python train.py --d_mlp=1024 --positions="alibi" --qk_norm=false --parallel_block=false --init_std_down=0.00555 --beta1=0.95 --lr_head=0.00495 --seq_len=256 --steps=10041 --dataset="wikipedia_en"
Each number is 500 + 50 x the weight over its row's rms, rounded and kept within 0 to 999. Layers, rows and columns count from 0. Numbers have three digits each. The size before them is the row's rms in percent of the matrix's.

# layer 13 attention output, 256x256, rms 0.45, rows 214-255, columns 0-63
095:448481531480454518553518483432520518588491425500472447460485534573478534613462518482541492488488491439559608495542560528482597521445540510478498518519526508463442542482442484469448479497500471
089:532515499452513522570508434565566529534522440533422503514505466514493515594461527512458422530479439570492557523504577515505489504487479538571497511483462474576615447521517548489533520471532515
096:501545443511507562481492503506500590484465509447470444422573512609545512531467546555495499488561571469476434545519478491503489448432497536577482477442523499493437449449451523545480429450519528
099:495509472483525589320504588523590463477441536483505456418481542555479541464472423481496497482534506535460511506480470472505394510514501429487601508476499508566471531532553499566514465447520467
100:484563545476409492526412538497463475504537510469547535542555510490576477431488435515481526569447480560520495521550482490510491498562502463526471556570471451529449510465498528516507488591589477
099:568544432511508458496547457493510499511421553467500461536552423451494511493435561499547476587404465537483516493425477438472502474496487505552495487448541479501460502448507444514485511450429472
101:488554491508580513453558469558567467499548466497437436519431512542537515493514489500508541518452459545502535467487490462487565483499425538542550502495471486460485535522496501508526467572476529
097:419432551473583482505507538417421535474512453550519468443497488444458568580510555500493542438485514517515482451475542456461492544541439574429463553503600474443525454484476410483511475482466482
095:596467549513534544451458533437482501501448463473423453491519470604385536616428567422532477443483608550438443525504506514554468497511478479510503521542460495540512516482524450414479516506506535
096:523486442490545527536580545482498500479525481513523585527484484541472538504417512489499525507525510530503539509537461542459540459608471550523512484511449506502411501548512479498481519485495513
101:491531463432503458472495516504515469493558559523458495486473549391473497520520453484498482548539551497600467449473505510533491440520456503496486544531537464424447528492462555496505450544480534
100:505499487532482534510527558444469442438556502478551612532560466497534545495526465546430414517579525467424506460516421508533514494483466479581459464423418573437542468503522496457457481459510505
101:527519480535486433488495487499568523522514558462472446424414543478507467471464554546482451545518449445507480487536532452451563537471595459511533513517485448462467465523554510437484554459542548
104:515445506440477509556528462534510492483554480520556483514486438485416557553462467508492473480525487512499484523485551500514525573516488418493466436526478460483449508475441497458535489443497523
099:457445543497516505506473538536487503469530464570448475501367624622556518456426521473507527562491494557544531535554496465466489506479461525473477518472401481541471594473517489472525465452551458
096:452490501486539475502519465420456549459449530465477487537518430464486477586448434514500502550465552506579485574510469540467500434438404576573491579458499516543464512456540477578523447530465473
098:456518539430445489534489485489527516480524485481442542533458539524537537477463556560503476444509533439486547505473421516521485503501540478568459398493417461478476461450412491588469472521579451
098:500567550467472531503603521523499495542471497535444438457564506447412503529396516523473594520401512517499521460484508579514541518531519581440604448479486485509538526618509443438550397444543495
096:514471500517407445543547533509502454487473475512485495525532442386541483477559558459486503432496476492508532506496526466390477497515532564447559534535471484466544513476497408508510565489481445
094:503466536556569456547467503467460579492505526541518514441494528463501419479408542518512561453513545481526437508446537505483484489525468596404466514519528430520482564470473505540437449475499445
101:457461485491474515515552452404486542514576413411488468486473530455478536451517377456452492504488498512508418487483592537481536464581478485519504472425522473561550480526491535556449497529512572
105:553476449485584468555569487515418572572572539552514513456512458473421464428509505529503509496541481549485505565479498511563456529497492501538553515456480530522396537541530472476514545468480529
102:551535478422549526507480524517546509470482423482475488451553617538480521467495465475491410463454567534524546587432460568488469498523505534609529528540494574598525554480478476526521544538442493
103:441517493448504452480574502541527491565495589474488456490479497493424490510555587529509547527431503491551427473555526507518426494501443551508480467493466497468471492600492467503595484489477493
101:495555528532501503497533522463495551567458516537476481530495479497504536425453524410526411492483613533487542444500505490493493438489524480479447534541557471475526478481504471541477432530435578
096:491529497480446508585492535480544486455480500431547437511482571557505539500539520478415486509399451510407506520497542477543487505471407523537435451512534492454459513520588526561468483529513414
103:499472417534397460553381532515485505462474521510479537486442495509518417536514530540492474510488470471394440548501454398429485461517479479463478554510497380535520499568503518553517513548516479
093:454408469492513419424401479597412451510594489498496554600533415516474584488529511457506523437546516474521509477492466500537415519472546513483416494494576562489529537524555575474547522468527466
097:478465512463513463402498424475519465408498517489474510451493522434573459554552458618397532538497450533475503438524462470464454424505468497489506474514405447587531493513534513484457515549518492
096:490552529520483519532436422491499473494534485497550490471456506527507542537497490482544525512523484481459534441486486449549492454461497581494511504495435422568547516497497508544518514495541525
105:489464558520461542579506425521465576555520531506486516498524556496485394540522464530569468526506475580525552435516476503505563495470621482602437462393542551441529480479454534520522470513508500
096:475510501565433503530564454466549458480525542544527450509553447469447414539380481535494491564567500538505470526442468498503424605500487476468421547523483501504484514449527493454507488545473546
098:435468547456490502468481544431560459433505473465529540540512521485495474523469504501449412550593550499538526568469499546492425533455513501512534499477620470553545513450419444493472452507457416
095:509560467539458451504437443468466486506499424440464558484432468528475512487509552491577510465429514564523452537432507497513405479442542619469497449390469565489478525485552540532487556574506597
108:488468517442458534551528497511481537520469461603514513462511508458492453497445581522527488354505527527485451555479468529483534451477396521565534404523484489458473480458586480528411509408478462
092:475486527517503532455545455456476607458483536527498542506494474470549534452492461482436577579495543631514487511587420502546518547420519491425484541550510565489532526546384558508547520465585525
099:535496554489431420530566509434477493484397490520443462516500481539470483576491579495483476470555581455556451505474444503512497497477448582506440549507442531509388503554514487442474518507485492
093:469499393549536501613456526510562416549489468455553637501498560521581488493513406422564514467455556517526499474487473478527521481586533477513551504498527583419454510449388439468411424453545484
104:470438445570598546572463520532508545523502483448536475541508498513531538503521487449449472443515606456487450501489544594515534524507546530370509528508448469519518511508473499403541497439567511
101:460511509547450515440477499542513520460545468558467512414452521540480472428575504457468515547457455531489432499499537463516583478512494528533549507427521492501552513483523511429517458505524460
098:440466540520535500527490501516536451476478522438470537536457609387406463541549480479545453498493497450452459495494507465534491485505501469519460539516518429479511445549522564491486578528516529
095:514523404536531586464502538497539571499518442553501520491536492471553492510507493481562439535624475526481494443484493501564522461476493537401412486517489544477506509459380498483517522459520484